config.toml
hidden_size = 320
num_key_value_heads = 5
head_dim = 64
norm = "rmsnorm"
positions = "rope"
batch_tokens = [131072, 262144, 393216]
max_seq_len = 768
Each number is 500 + 25 x the weight over its row's rms, rounded and kept within 0 to 999. Layers, rows and columns count from 0. Numbers have three digits each. The size before them is the row's rms in percent of the matrix's.

# up: layer 3 MLP up, 832x320, rms 0.0408, rows 440-468, columns 0-159
# down: layer 3 MLP down (transposed), 832x320, rms 0.0412, rows 440-467, columns 0-159
# gate: layer 3 MLP gate, 832x320, rms 0.0416, rows 441-468, columns 0-159
up440 105:475501465502503514549499491513508504526457515505500504502524527496531537533514518505558505535514513553514465554506517515533473505533538501540513509508535507496487525518542497493523489540483503512514497494491525447497488539458503532518468531478528488514482491534482507486525491483466488503508497506448485486510486495538469539497509488485492468524481529497489527468523446505490547505565450514539452538520543555541523536488498515504502472535460463438509481504501513554508500471474516
down440 108:480556494483491491470520485516528477454507529534465496456514473494509545515494525509504525524496539558517438467527483460526509515521573492496512512512502508508483494498533511510475535497495541454472480541460487523477493501443496490530519559489507515488495493491545457498480485509476497496505531494454508496544490513509537531566498533486489541503476541479499496504491458497488507508490462514518539505508521511508526508503558505525491542488473501475506443538505479540543472448479511
gate441 107:501506511490509480496514512504491510516469465497552492506486489469508494524508523495537531495530489472526487495517536525433492516501520498518502486479490504499517509545498473494497498511484444487516467482531480525453482518510521491474518512493510524469490490506521486515516465450507482499504461536474495532474511527511495515508488487446498481490471474539514544507480472508495453485500506516500494491511497507507483465516463491473477500511471537441514486549463500531475523516514529
up441 097:472480487475513523539487470515464504495498516526498513484464498490497495524485479497521463462506524502447522497496505492459517492514492515481489512493522477490541493472515537519471563440502539506479502499476512470521496488467461503523508505473494474468515480466494508486446537498491486478473521505473494476530468495485485488463461470502526509478584490498495449507495491494494531515493475474458509481500539518498523492481502500488533514488493491551504461472527495471484488479455506
down441 100:533530499561458477484522500492459512472536509517497521433532479506499476497511493501516484477513492450504453473527494528474532477513515508524511470492457509519479530494526539484495476499540471502512511500523510480531499468503532484500523531467471492495521483491496537469469503521485499508524516451537520499483482502478439511499464470509538526491483495497525463495496471462500480502491506523530458526523486517453482504493506519519458526473532497536556530548452504497531522455489484
gate442 104:446533511503504502481529488516475493463473510529507519498500508478547536492539493525459498518517490506494476519477493470509483499484496503504519526493548494527532555510447481510500519463499461527483510534489511437503522453521497497536485519508527524515494548500451481522542512497507501472500484466528503542484479508467508499487464542469468520443511504485464472531518528470512535482448508462491519500508528497496533507475497501493537486485517503530479522485438448518515487496502486
up442 100:526504487477482531539465503497483480569489487520521488456484498469493482507491513505510525498483505521481487481513500468498462497509473475473515477489492508478526461507513496486523544480497515449508506492536475521534539482495515510455488485491454503510507452518541504473517507510511536500530513515490518522496491527492498468511536511549585523517458474488483494437521534486523535477522511506503466519515503482478530470531488510504506494490487515542495481510443534452475469491522504
down442 103:506497533490545508493473550492473540523514523521491502509491490516472464522515513557510471516491520521473496523526489446501492522544494488482540519481482543454539502484478458531485453476476503475430514518523507494541513489505529491482485514498526493508530483541503436488509500518476471536532481500520469484483490515485500476501509505495554578528494520510464533559535440489493543495498497475505495483552469498515470473469546480470494516526515495468473519497485499503509487521491508
gate443 099:538492517529504513536484464523496491503505516531513504555469533547500468499477545451517498500536496503496491533515503496474523494505547472535515492516522540479512499495509489491452459494495472485502523525534516507477525470496506488545482508532525479511484511426471535538499477505474472496471479473482498488470490538472536486549417478523475519514474513469522526476487561531487501517525485512505481490509540527494499491496461515454514512483460466508498475541501512515501535517534504
up443 100:524469532516476545476527558474498465454472508486548479524508531545502474538486513493516504473520498492509452532489445521493550480528525486503503500500477501491459547504519500530519529511473508480508537511516531463479493490491548502499529486486483465477494491489495536491498494510473490513495482499473495484502476512525538476517460516468499461499502493523488562538536526527490515496491485567467482513472547476523530476523512528470499476531476506492503535512556475481525501501474484
down443 103:486517491481509490477530478511521509482510515533482466483520495552447522509562529474514539515500553470521553537511464532483483515547466498491494548482458483567510501507464457476554544471511504473497537518519506484479502488551498505475506521482458467555511525514514501477531483506440477512499490513506467475471475499516461513520481531464493472491509513500478512493489466478474493514461511556483450493514513526506489497480532511493473509482482504538511498466481508493558524498559479
gate444 105:522522435495519466477482498494479538459491488482490505510487475549451538552470513465531491506491506460512539495531484518486527473507483445498523470491491471466524499468527528476535551504480505496548510492498454468535500518493506506495474465467524468527527469483528532506501523525529466453509534495571497501532536480513476528529510496483485466519530549472472490475504495451526495492523532540531455526500448527534516510492472489505529475494495499530487529492522478489512508507528476
up444 101:519497523526481441539469509523454529432462480501523523516526495521515501531507523509501535503536518515474481486495515484486473492500541464495551484499521476510530513487527532443529525501497473509522486497466474504490460496492475466503507454527479486476505491518478454497514513507493524493471503448485532533480543520518462517516497506495496492479532488562523527491550512496495455476486538516493495548504481517518515506466468494514493429523498499489495529480494519472471485495469475
down444 102:490509480502485520512496500536477462473485522505481458521508458511481526478470524459486484481528499515500520505485488488539459503469507497512483456475482486493477515501469541467535477521506512465546474465515511498532471540526500515482479487456483507474509498475507461495486490498465503513518559500524486510529557527487486535522452495493536496480503509457446498545483501537483469499468537479506517531514493520522530533490491506531505481514479466446509501489492485497529512516515485
gate445 098:502479462550488494517517556483454521516500522535513556445508484501509509504508513477493513472472468539497486497483531494528474477521484478487481526488478509451479483512504502547462505477466502493535528503517507507487527503497518511501503513520491467475486485479445477500493524484515497511501485464536500495525494497525513500527483453500502499494507576493469506507518534478541446484490476521507461478523539484496495466528523536470484487512472516527465487505464482569443498504535499
up445 099:523491513486446472502482498489471459492503517452553526488495515510458475469483526468498523441510526503543491492550491536482463482514525533522514514488506514503495550571491512508460550522483513520498537473529508503527529481527477512496552479496468491488507452560484524498545490496502496501492470537511478521502501498519510480503519527475468470525514525472475486488502503462511458478520476516532497516478468527527501512521507488537517501564525499487462520553448521505524494528498471
down445 103:486460506481459484519508485497528514465442522503480517509513519523519530482486472494513480502534542508489491483495491491502549460490499515448531494508569468502489481524520539467483532531491516521528475492492517505489507491543479532524505532466467536501548499515467510514465515467438487434526499543470525503484528479515489489492497477514488506485491507496521506522490456504484494511496477494509515492482524535513515526482539480542475513468492519457508444477494550545512510499522455
gate446 100:490477518491496496484470527470505469499454453474509481494547474480466516492479508491463496528480535556510479486489540492542493469492459513495559527497460493509485482519514450452506508503502515546517458501513520510510519481510496529480515506487490500493495484550471470490487525466522450496505495456515505520514523490534473463526509504510442508514499454519456468467487505528538497538478490507496463502470489492489463494510488487471515483505543467489503542477519501498513530507458510
up446 094:514521528487488525504492425503499505515506451492449522507491529536448489512480474506513535472515479537506481511491516500500532454525529510494477490506459467500534513543485475477432455484522529461497486476498535507484489517490537503481469494486457485501485523453537501519481497499482494514497473516481478468462480502506500500526459486461537494472550478537508524475427506455480516535500532478481492514494495485490547513514530477471493501456515483505505467498487465529504502478493467
down446 101:457530487520508489477530470507492531510514457458506511502469525493493517504522510505498506482537526503478483442513485510480532483489501499544494491518499503512534536503499487464502485501504466445567472509513463522499465500493514490505480539496514506532508512479533486476456515526479510546504484510539487504558472461551529524498498503469465464462520486557569471480489492476505534518487514485483566483519494496523509462538491518536509510491513477510487512490481489533475491480467501
gate447 093:486521526537502453531484531515516521530494454460509507492518492532482492497502488454498481497515525518445508478479493491520543513427515484506488512533497514488512486531492544545477485497487499510541487509550500525503503509493526527468516459498514487506558488465486514492449495465470496502458510485492468540490466515498458525469505508486514467461477503520521473514521485465506520478503433464514477495527526515506448465532511545486464510506477514473539569528536500480498515516496487
up447 097:510511489520508480460530508459482524482498467476501494470548488481563464470479487539507487486476503521502497468480464505497516512468498482478505512489508509467494507474517516549501474467508528507517474526475469481519435492513491479484504498481503496467449488497541521530526525530510501539527479506475496565478529454491552510492515535472546507534495478532507462478504492496495492467495514490511485466488483555501467457530463527487500518512481477466561498521487498512517492520489494
down447 093:500513520495525504521489558455507516514505461505477526508480553511553511531466478481466534496512537561504511478500497511548471523500460509516486499525494480478539509466471514488483561532472515507527487483542518483473507506532488530469492520501500441458512505510543492480489506529483516457478516521490466551538516497521477498515478509485463461447482522486502528490484525483517498490515520475503527553518491470482501508555488510470502466527507511503501503530471519519522488482510511
gate448 093:522551512460468504500511484489513529488480527497490451509521488514481496501498509535494485494527520505528529487535476516457518524506468518460525506556521487498496476535474473492467476498500527510503551503518485476467552459509492507487504481496522513478533511509453500464511497517476538502479499505484532544446480537511473508513494513518495499496504505495437543505527463524531464499507478551555504497510482496536495486480500504500482529525505486490534460508504502483458495478482507
up448 098:499513493472493464488452518531507501493480508530535497512517465518534453540481532474486492500501502478481528570542459557508493478470501502469490518529469501538484504507506494498503504504518513508524487497529493448508526488488499508503467494499473511509483509527473510507442509536524477534506502476529525501473483516539514511545516526491525488490500489491498529521517507488515512495518539548496520490488489493509477486457490512474507484525552493471542481508532492477500454482491526
down448 091:521534489540541481570500507534460494520516511499449489456517520474501513533507482449531482479482494512534510505465552517478509512466508504502461462539477495447500507520531484565521468537486486548506491451478502507535505525503480494491541513515456502478506525468507506508477464498508524485502479495495550489503507529456522479510480507473478506517487482507507491505485530535515503510492471470500497514489496546500548473512534547522515504495532513546482515497525480517503509472509540
gate449 100:527520502480436466494524497508536485474550497485486496482505549462494472496520522509452546511490503475506541460536524468474545463507522509497506514500448480511494508435478521465537498483509491526513522480471497482489455510520474494497480511505501523450511503528473531515480534509507491473536490508495525500494490493539536527477493483497505523536507529483497482464513509509470511512455501481485521476466474457509462501491459510512514493534497489483534507510505484495514507446505503
up449 101:545477446498522526480536520512480489548499462481536500492512489496507473526489480547499481548523490502516506490513504531497504511471462493504479503512511444478496523459488504493495522482502497534510514509537506502509489478503534509482469502494509461508529516522455447504482533474514519474465506443521513521514536483433500473495500509480494466505466521494476528467505468475487466501499448488489487496506498494536476495496539488521496465470558461508524517505496488476469489496516525
down449 103:492516527456503475505465526510501550524519496530551519476498485513474492491462533484495468500526530524437476471508493502489496485424505525502504467467499507526518517494518522489525505532490517540446477503461495534509513503461535550533486482492479503510515460500452505419482480492508479455511489495514512488489472533477469497476515487453507540499509527549514511501509514481460484474492501523485496531474469455480472467473528520453485513512523477518528517502492502531484518484537503
gate450 099:510513507456489488504480504475541510523550459488516518504506509515468491494542472531505484518511515513463492485554541473507476511506486502450490522409496501493448484546524531498503409522518478565493504516495458518536465491524461504473519513483494456540489451500511493476499492489458541555492508473499500474510481442520485487503488515490532533509536454490490465491510517466509530510510503495500528506510474501499520542459505505520466513515476524501531524486482459549504499468489484
up450 102:500467481480491495484489521541528496489497518493459469521496482497511509500475520500528524516495476510522428478473470533471508528527532502490478518476476540537567478506507518519511514475518488516513542509522524472488476495487491486462533499528515528469517499469487503424491495466503480486482523509484477568477548534466485530451544473494502512486510487466491508494516480464508495484516515520464512516549508506475520481550486497474519517492483498475502492474557528436543466483525497
down450 096:526500432541492505483491526507493501465459523509480522517506516515505523446499535497452516523515443517477507515463472479499460483484474511548490471484445500483457494507490467508498486519472512504495444515485476486502495488542491502496517528508492482514509469541486474473471467562491485498498508475506508548515494494515531495475482527490500489507511486525521518475529503475495497560488508494529489525445496501477513477488537497492495509519509519539513524481476516552519488525508539
gate451 099:499459504515457464500509513498472490466535513497486459503499536501498511531542489530467490517529512513500520502487517513500525535535475500453533528501499494521497510494514457520511481478511469476478502469491513518517482464513487514456465481483512500499516484485478517520529502477483519498498510501498468462516507517508514437509525470489489517468456504496495463510525528495506534494522502493451459545553494462499508533493513535515476569526504511495520473525473513519540553458528536
up451 102:526477486502497487508542485530451516491487512487477484479490484511555513482495479494488484500535496480493495517506553483462490494548486566533457495487491535480483515491470472442511451515502484544458494493478526453524530485480509510544498506461470495510496518489517481490501503501473482496511510525513461473479496482502450485481437497511509551520466498523461451488509519508494501505492464526503528505492499532454517503507461456490504520456500478441475504516509503511477525525507480
down451 101:521495505505500506536479494475456493470501524523546552492524537497532480515471445521497494505496488471495510506473491521445444509517495498526500528483540470491525484455464516474496500529499495561506512520470468444470470484543504502523518488489523457492512502513497556505481504522498508482515452509480461518448460495544459524509481547480480535521487513476492519502518515527499498543524471522524466532510533553493539487473489508513523502483505506467467506507460546519493502491493513
gate452 096:510503500561507502539502514462542445511468519517522509478473478449470513542496527482468479536531527548521512468464536478498518494528514486489516488499488518478524461465531500485488494464511508492458472538540466502477517469491481486484505528489477509522520517477501521508542475507471507516509444516515472484508520505510512511504467500488473510510518494486487477520449455499532499496518511523511515493492494532490495475486505472518459484440535512533527512489474500500471504516533525
up452 092:478467457487487504464506548492546511497520505517490544481529485532509501560473488520510469492555522510505525466492530474503477525463514479483522510500442503477518528519544485504500476481473503516511466514533561478515512517509521520505500516489534522476480512462494532503510459521550492457523490518452461490542484528462518497502490471539499490514555514499491513471532479480522509506557513472496486489482482499493489490490458468549489531514509514505550486481510516470474468513502506
down452 093:503465536493492507566499478459513524494465492513513541497486478485506509519484526507464478478528491532467565468483535485532514518549490486483483488529494494476505535501489487436518489491486532505509476540489492530499520514484477553483481513451509529510533491485485516531528482471490525505557518499507488467523492492527523495542498511535464511503536505471484519471451500511517502491576511502479489493482501491471513503518520499531483587479507500510532478517480480510529456525489525
gate453 089:501485510536470493483506487545497477494528492533498508497533457503460504461547470497473485443538488493512478519529546553512485513478464548519462468507496456482496485513461460461500425508495499513461483520497502499486499492471490465557499500510497510474483496516518486483486470484506497508517473464526520514525508541506470450456500568502506512478484563477517504517524524479515541515498494504538505529507478504478496533499450464474509514447498490533489528509537487507472439499533501
up453 097:491531551493508531517480495501516514458474473498494506490493534493497461510489525540442511515525517475487522505493488480467535473502492497463536487543518496493548523511524470516527486500521521516518522512497521518469534448490468495495495459493511536466548517501493534482460474510507513493494480488534488498495467544505498483512507462511522467511492470499457494488488524490481529506490496433508466487501552464482490471527478515478449514528491519488508486495496472482474517454532514
down453 100:492455506583500457497517475520480496520502485512518466503487488539513555493508491448492467482511458490510468509509504499542466514496491511517468508507483490427476519492457506491454499507511479482490512476514496486520505542516482471545468525512484512510496456470451498479499456487472462489520518485471469550523493532521502463490517527487434520457517554462524517482493541510477520475529514543492522503475503502466510509498457478544540529454516494548513526466533485529502489500480465
gate454 106:490504518492515499504520501479494506504520500475467506531497521470504502469502522472473538479529496489509502476500478494527487541526496494501509457495485525492511481487476509546512482503469515515545546527468476483526487488461506474529462538473484533511469499509507454446486530524501503495484496457530472522471532528528502480483501482483490516503495457511509509514528494508540514474542521527455432517516488503509497488496464515451524542463480467485470484502524489520505506459510521
up454 103:501472486547500463510501461485496486491523503504476488529495507471507517485447523513502537518483479497523495538487455461464463509542506529520468517484499546499509529434532486475506533469484478550484456503518504479502514478474512517492490522463521484471518512486495510448506467495487517542514564484492497449541517547511518451487491531513493519509562477515495533502542521468544481466519508504548488501457493500504460552470472492544470494488526532480487510449544552527517520482519467
down454 100:491500486466512497515514525488505501477506484471428478548512507495498491461517496482509480467475495477544479461516500495548507498511440496500513539519495528500515503478449510523493531505543527465539530519506508477535528470494515479483487522496495493537538482495535496440469491514515543482504450468526494500497490504544489516523538461478517499504494490511496499522471473510500490528495478542467485527539503466483508508488502520444510528437515498517466491516524505501518441460497499
gate455 101:506513493494494511468539508516481507535457481492503515503472465503491472471481487508479501448511466500514507512496457563455502516478507481543511528458493449493494517554477472505462504477513496498548501513568498482518478470486530496501525469545451493480481504488531499524493487465476498503489505495477484497509483495478486530522528492507542473486528478528506510481483494500530503489535492543466495519497524442510494475524481508548485516537532515523464495457470521501450505514530498
up455 099:490497532534487543535481504503550466495461503542497491493525514501484538523508495532511512513479519509473480504472483474539500461499487462530501465502492547530471486486518531501494492505511502542473526479477504545499483497547515552477473461538461470471516476510528512483509523508474525489507501446493508490468520510514517494479512521471461529474508535450506537473540501523484536455517509482533546479498532548498524470497514503474459472505497506513512543545498506483490501526509527
down455 106:565523477520515510532480460453563484453456477523510487540485546495563522538486526511512486508457440492493484455463522510473479490483524493516500509500542513495493496501504518505478473519485511492477481479491505540532478545495549514465536503513519530485513467521540523501515485520484496487470453529516421481513515523498487501501470530561493540519530459454478497487504499507516548480518541516524517544489515491487483483480507477529467487504483523472478489516493505500497535489523495
gate456 101:492446538530508486557469545538488531529504486528490481460509512476536541488433453479480478476456501490462486502537519548516451499483477455511428476491511521479493527514520528499514470507477483494528534496484478510476512512482502471471482512496486486511487453498517494523497500485459483476494522481488502483502499496485519531508497519519523479468496427449516494522498553498490477450554469524472504499494510508461484523495506491532533531479513427485483518454522513500508512465506510
up456 099:487559518475500503526442500499483511480485534498536536525500497538492492502494469472535505532496491546473572530524490515463488491516483463467484493471477520490479473456519515479507515489508491469466533553479504499500572453461488490511478455493503483486525500512483503504500465511476510449471490495507505514513461526535465511499509477543483516488511529504506531441522449482539532446497519530507464509512515524483495510512518510472515518489473502501495476546448506510541497467535494
down456 098:470497506480504503489495489510541524468512524526507491533461475503527512519473519534483500514462469503489433541550514527487536533473489516484478492481552498494471544470505500494536458496511454548511497472471523468511529531535479494539531502499515523558500495488519473499495514507502487536482502472481503507474517551484492513507548490512523531496521493460460504506445529517503507480515485525475508495472515474500487542479534537483555544529479483477465451518549512540487478509522492
gate457 105:509496508442472473509515491490473484476492500525501491493516472491480467467490481525473506466528477473499511515530536529484528481468504487495535526489518513532474457558501458488531497518554452524490470524473455514513507519514524466465472527523515532525487513500482502522521472517494489505501500473477487467520515557536499502519463486492487487478528507505534522489513451521505492489459465492513501477515530478476487467492492489473532511485471476519546485535517508461520513486450527
up457 100:531513465484512504529478501482515452418436479541480462515500550488478470495540504494501530486495474500535507510518517542500452521492535523520517500522462496502477438456498509504499523533479488524491508529507465492522476478492510454495489494504536462471520505459535499459433551523505493537513502472494500492538510509492512503455521475512483526472525531470537497467553478484510518488473497523505525485527491504480498533479518530475501486542494520468511518499506505497504492496505462
down457 095:490516485522496534516477527511532501522503508500477480489512489468512492501514522471530497508505512500530489496492492524499466486454497491532493576554512446447509491520501518494462481513461504476523513471492497512451502485488480555496514506479491533486491501526506472547514524483524503499542474496526486476546514509480476550474481522498521513495509535473501474523523515521510517514532518507529488530467517501549517500530460496452475530477540532526483496489448477461504490516495502
gate458 117:475490496500516541529478467485492454491543486499571461482517463518480509507487497474572513503501469502501493515449478478509518465505487476508469501515505491451500539506472445491516503511490536516537491528501510507548475489482491457471546487489521483543534479508471501483467524500505485503511507515529500506521506529459522498495493541533544496538524494525514479531470487522509487499512495502469472506486525494471500515527482504528477503488496469531464513477525467511492490542528515
up458 101:513441515478473487527461476541498504515529511451523488503462503534496494501478503469523488511506489515492512451531507514530514505478469473500506495499500501500522509502522485477524521542543494473493510506489476529486469527502506505512476480486482530495500482559491476485529466472449492460467506520504492463503431554561499531479481479484503490525532517483434492477490447484444460499531568519504527498502517534506538501517451488530472484514469492494495490484450524487474504498496500
down458 097:493489530478474503508481471502509539497486485530506529469552518485461521459527480472488496535473500494502527546485545525492514532538520526525510495438471477531425497501522522496501568522502506541501497495485523434510489547530518528490494477495528496480456510487489530488492487486503522528505538465524476470463493475494492494524499504484468535521483520443453542494522496502506501495518477515553511505513476512527509429483490529502509491473501498524527515510480567477512517510526477
gate459 095:478506503523507487488459496487481472519520524520474507535520519512447495483520445515493506503475499491476491502456521503469507480482510487484517477485487534475549553527514532541512516453494502504483473514530485482505506529515539478527537476526510462509533505526486529487533526495527508453515494483521483515486531539523521500534456513476535480561518491485470528528537533522522507430516487545528470500486489486484513575489495538474517494517492510506490436499511481476521461575522480
up459 099:542531489497519527469477521532442495506485466524489472474513472507516503502518512468518500461497495483485520472501534543533497476489481500490514510496521534476503482499515463448483523552499486507493532507495504508469489523541527476505502486516505534465459434499458492508462506550442494510485537537470498452470492466478482531518479497486545533509505525450530527521519488554521491456542509481483524486505527484479525426493458502542460519472539543484469487481506513511483523486468513
down459 100:479472500474513553505483526532458530476474520531511509488459516489546489556494497501531517466505505466492527512469494494495476516509496460503476481502501511489485503502497462507547519467467484529514505475508479505478476532566483517488490488503539506472490483449503560508509455471489486487467493513475521510524497509514551506530493525519462526510464478484524475479531510516490459474531510505496489493503497524501569457506515493544473500511489531459488480527526559507510506504493489
gate460 095:481506544512539462498494527508503518491512532459512515521494490502485486546487508449529490466501508511478497488490508500496578511500513498512496509496507486513508521462518524518497512489464460541481519515530517521476489504490440520476463490553519509494515492499518504491514462493564515479483489529458524517489514458506485494486487508465489469483468505491473502499485500495525543518508520492503452452492482498467513454468464442508567525499509466539491510426536554489534502523507492
up460 092:505471503508484517459490488475486501471471491518554522524507508488481485530509493528473520541483531519503522518517550483530484500482477495493491496499494535497528469530509451491510505483523524549475504523494531473480489514529470464472515466516498515516497481486518516594524524492497481532524506516462494491494459530436479509506501523498495513471492507494516468473538504474532515463537489501518547530490494536520505465534495516540486488475500532543472503481487486506481531498496497
down460 094:462491450506472497465501516482518476447506506468511523552541490483491477565483513486458504471495523469431521525512457528472509503527550508496501471485532505477465492481479453511516465571491482528479498524525468531497461518523511526498496485483477515484502506460520471465536521506495539520519460502522526513480558467525494470505493507497477473505526495493513507527548468474543555524500487507507515487474512506520496511490490487507535507511500462451500477467497516493466465535515489
gate461 100:491504490509524497510499516510516493495484480478500523482470533474518519476503504554547515430494520528495525485448444540487508494481496515535467539488511520460457490490455462491511455478516473465512480510471524510534441486468506509540460517484536519492517522512508468528496497493459514537497528485497499491511485480561505559547507503485484553485477485513516501511500505500464481519533491463489509511479499508520539475496512508500489508467518514471506529506510485517478493515495492
up461 103:508474505493493485448518541518514535470509484516506485520490482516521547471482471538481509534524471523459505503452510544513475489501485504471507497458470519482512485544496538529521485494536515492513481453512489474466516494475511478493528456504514486488523490527495504498514511506517486488488477476520530520446519476482493497538545473489495515465500522502464506511518507506496483508501511503488485497532489502483468499446529515482498486516489462527438528507540514498481498448480505
down461 099:523519493482511482473467509515516501470478500503507501505502511488423450508482481476474524506497565444543490477470525548480500493501454514509470495522530480509523512478534493496455503474488503505488543495490549524547507516473509532466471502503480514499490508502518516480500485473501497459500469510486507505528494448495478510532527497528498493506480482537535517533506529537531502516521519514451479530519492486468511488513504479499517516475503485493500509481515468496535517478517501
gate462 104:519500481505500506527498497485531504510499501506483546487479490514492494516487483475549506499501510512491473545450465473478491528484463515499457504527518484482527482496461543528497523439495492472460494505501471503520446497510469452543513482470478513520487484477491480519476465512456464527430494482465501523525543453515462488495526503512493534513522508494510486471575507491521528487492483518486513509512508518488515466487497515450514468506501541506443504482490513516466503477517530
up462 094:477494493515522501507531546485503488522533493473500491519494475484494498506492449497518513487519498482474511471489488533513470520473485472459523527531466502524510510479489491520500462500444483485480521478498505491519478515550471451477535511503474507503468470515489495504481506473465454483478453513513514530508540449525505487481533475523516540514494523519527505482548497507536488472481492516457515475518526486472485473504462497466500519544502487500466527470480500479471539494470484
down462 081:492484521496504504511503497524491510485525451507522502503452523533506518459522460515521456504500537490435534525568493501499526482560489520487498474548503520538471515551494533441488495511487479514531511504465499510512529432464499502504500529475510548551515521521494505477527519460503529520525472497519477486460511520514494507495516503488459487450479540534507487497447468525483496524541461482516462458507513523494497469482466493475483522520499475487513465515488495482508503531483456
gate463 093:520515542573449498479508488495512546495484490525506453508506512509470507509537525494479487505532483484544525477520466483482462545541516488498493500493485508479511480476498530517487502478508547466519474481523531488506416518505489492551494483508494516507501479518488521540483506509521469536488529557473530529481501523492468534508467520517488537544505551504526527484535480468469470522492490505530492515503506508490512503536486527480458513454456503530515499494501454522512530512527515
up463 100:519489491551483494493456520469530460504506491478531492461457491508536458483477516495494488555474516487491533518574508494499475493482509497510524496517490479513490521517517514526471480517495523505487535478509547516523457493475559493505534538498488488502555517487497523504444490525501468522482509489492581493508490499492449447447431527513519522512513530504487474500537495480482488493487525500503519487523496510480446468522526500470480542520457472514490536497483531518512518510486504
down463 102:524528480484506506500523481427526487511519505488505522497503456525539518534488505529487530469505497523521491532502521470517493489506512474523489510508507461474515516463514554508463470496523506519488512511445486498531477450481446486542523475476506482548502509467516482487525490515494523521454493496463491510534487512480468521504451540502516539519486477460499493500517532497453523496523507501515532525484482514522441507447462504456489559502490481458512494489545467564521499514525430
gate464 106:496581495487461511526514509489526525492542521500494489501495536470509493492492516517493480524494499466491493485491467516520492504543494487477519478524485466468512493549493495464484500520498525514507479563511516517501498508509532535524511485479506515509508474497507460472484481504514535472487530517514526498496541486523498499496494505508505479540507496498467495466464526519470499476485436492490501522439477474495486512487474520521513482542486495518536488513540535470480496559482496
up464 108:486528540505429532509460506452503524548536477523468518480449510512522526498480501513533475514533569509521510484477503488513477477477504471495482523528559478480507522484504481454502493509507497503503493497534466509497503500481481491499492502542507497478518530541509442514486514531531500495540498474523461518505465434533486502485484504468513506545487464512460466493489485505495463512500458506511504491456484506468505497513522495443494562513505505508440507458505472501494490545469496
down464 103:486507482458517519514501554476479480475472503509466455478547464506507494485528496514544496480496478533536489510484493483439480468492489484498500531522520487478481508497531458501550544524482494504472493490505519491490467537554505520471486517491503500496510540533518498506522533524506522517500467472489456518477459502491495503496508496467462507500496448482513516500528448471506479518531492515523513510537522540522546525497522470471471524489516496520479527438486488511496511556481495
gate465 098:521457487495481494528509532476485526500531527494494479491507504533497507484480520531489492492480467496481490514525525519521478488471499473511499519506490510476448485519494492509557482510480492527533490483513521492517462486481468520524487502528524530519486463518505489495492489494506473497484520497481466512474451542525510475470516545510489480540489534490501464472487516501493484534468503508474498541523476498482441504513498444542508519510515530512531506495520529504470449483460477
up465 101:472501493497506480460427539511503500521534483478489486440491509508502500478452511484505553499545489484484481500506531476520470492543521454504515534518496489502486561502449472516441504516471505517525495507470488515448529512457465526470497472523437509536505503511546477479446435509530519539540530437509508535511517462496556496458505495529540485492460500516516550488512501499510503464489517514494500487506494478459479474513477519472475480450489518508439490469502513523509499503482468
down465 097:453513495541511481514517498515484480523497531511487531452509486457480557521561515500515511483529516522556503543459463497502523542499497507499528497494483480486507501478532527489488475482477517451484506521514502482502485517451536479513528512486504502518489503529535491515534502442472517491518475473497505487514513524513500478546499490499513526484513512460515497505526483493484484516514486502499528506527449534469471481502459496453486506514501459495475477488524455454480496571535520
gate466 098:497522488489494518476469476540511525497557508539519550496478497510504473445482486490529433525455502498476492519547476510502463516515485494504467511547535523482509496495522515491505460438528507519475490475483472501471480468490476493542514498511496482552499480514516499519504470474484537470502555496505511467490474517501523500494504498481532480516509490493484508543493497518505553503437558536463465523550537525517488479455485521529512542470458526525462486509540480495498546535514453
up466 099:530503501502501464488515501505470423469499512501477494511503508489477503523492490461529475499495505499542516487475482465503536484493498484471519512500531493482476474468456463474504481521554529520533506537490538476517498492501511522487502514522477499506524492480489474522458474510505527508480474483503447532501493485488491506520543493531488505528530529504557495475529488512512512543508466535497525496470474464433495522447480469514466513497521479491468464505504508501494543500462521
down466 098:484492512517492506457458465550504521477519538517504448488502492480552502496456471472477454536488509492475501491558506518474439513498504478528518491460489466510494524505516484502540482499516524457472473552541487503538492493491493527500463485511496488490451501507512505506517488507479478482509510474485530487474532565509517550517524468493512510511497481459519537463501491470474500503411480505512483495574529530472508479437527515510496481500509550472507533469492543457467516484558452
gate467 100:490540523530516521499498499535545502407483539488501473517489500501533483489543532484518513536494473468448539538536541490496510523511523506508505477499474487480487560506540505505497471455466476477531496515496496472475520465517481484497487495540486532502518521516485493479490496509504550463508490487452479493512558532478536497505458479528478479491484491513502530480458512512520520482518482450447501479483513503461488492504460514510504509506530507512487432481544501533471557480461492
up467 101:527487475492504486480535477498492498500517493481552486531495474495477539514494524530503512550490484508497496484541510477517526518506531511528462452505506510532515464503523512497486472510512465495530527492459524549486505496534531483475507528466515511461490498505512474494523517446438469522501493480501548501505513457545480477489482549532478454501520463505495520486485504535520499458501523512496501525524512497484520485503507521555475507542514457511501497519527518494558512553482500
down467 099:516501525487482509516483508509507493476467465505548479545499521463515487435503526492454499515507450498476494505517499485505501518509511497492486501499546474454512510499524500493492525541495496510452506495490477482474492556512493493503527471506500485554517491504426522529459502507485517535534518523477496514487522480519478482510544510527516471453508503472518525529480464465537464503486512502532453489471550506484517440512482506518495487479450531495481550479479519532472513504521507
gate468 101:489533475506482478528558490514512537521521505503538476535503495541511472525506502506499496544516476520525514493494509526483521533497453489512484545488457453517455527473515457485482500513518498458569507533527501498527472510568501501536480476542484479528490487529483509531505469489505487511470526509483487538489496486501497530566517509498489549490535488517543507471449507548514471487469466503508511528500481511513545437452513492496511471511512502467487499503542526456542538473479509
up468 099:506509478437525444489543468482493495471489505501508510533503507506502534498512521485495485501503523513500490502465510530521504486499481459488472503497507530525477535464479486505475485472497485464512522479529482537511465457490505511527506499499496455521492560496554437519487477471490500504490511509508505539485502441513526530485529538507494500542475477520514476533479559510554470494525468467535514542512478468484494497477528495465507513497460485488508523469532491511503494545503502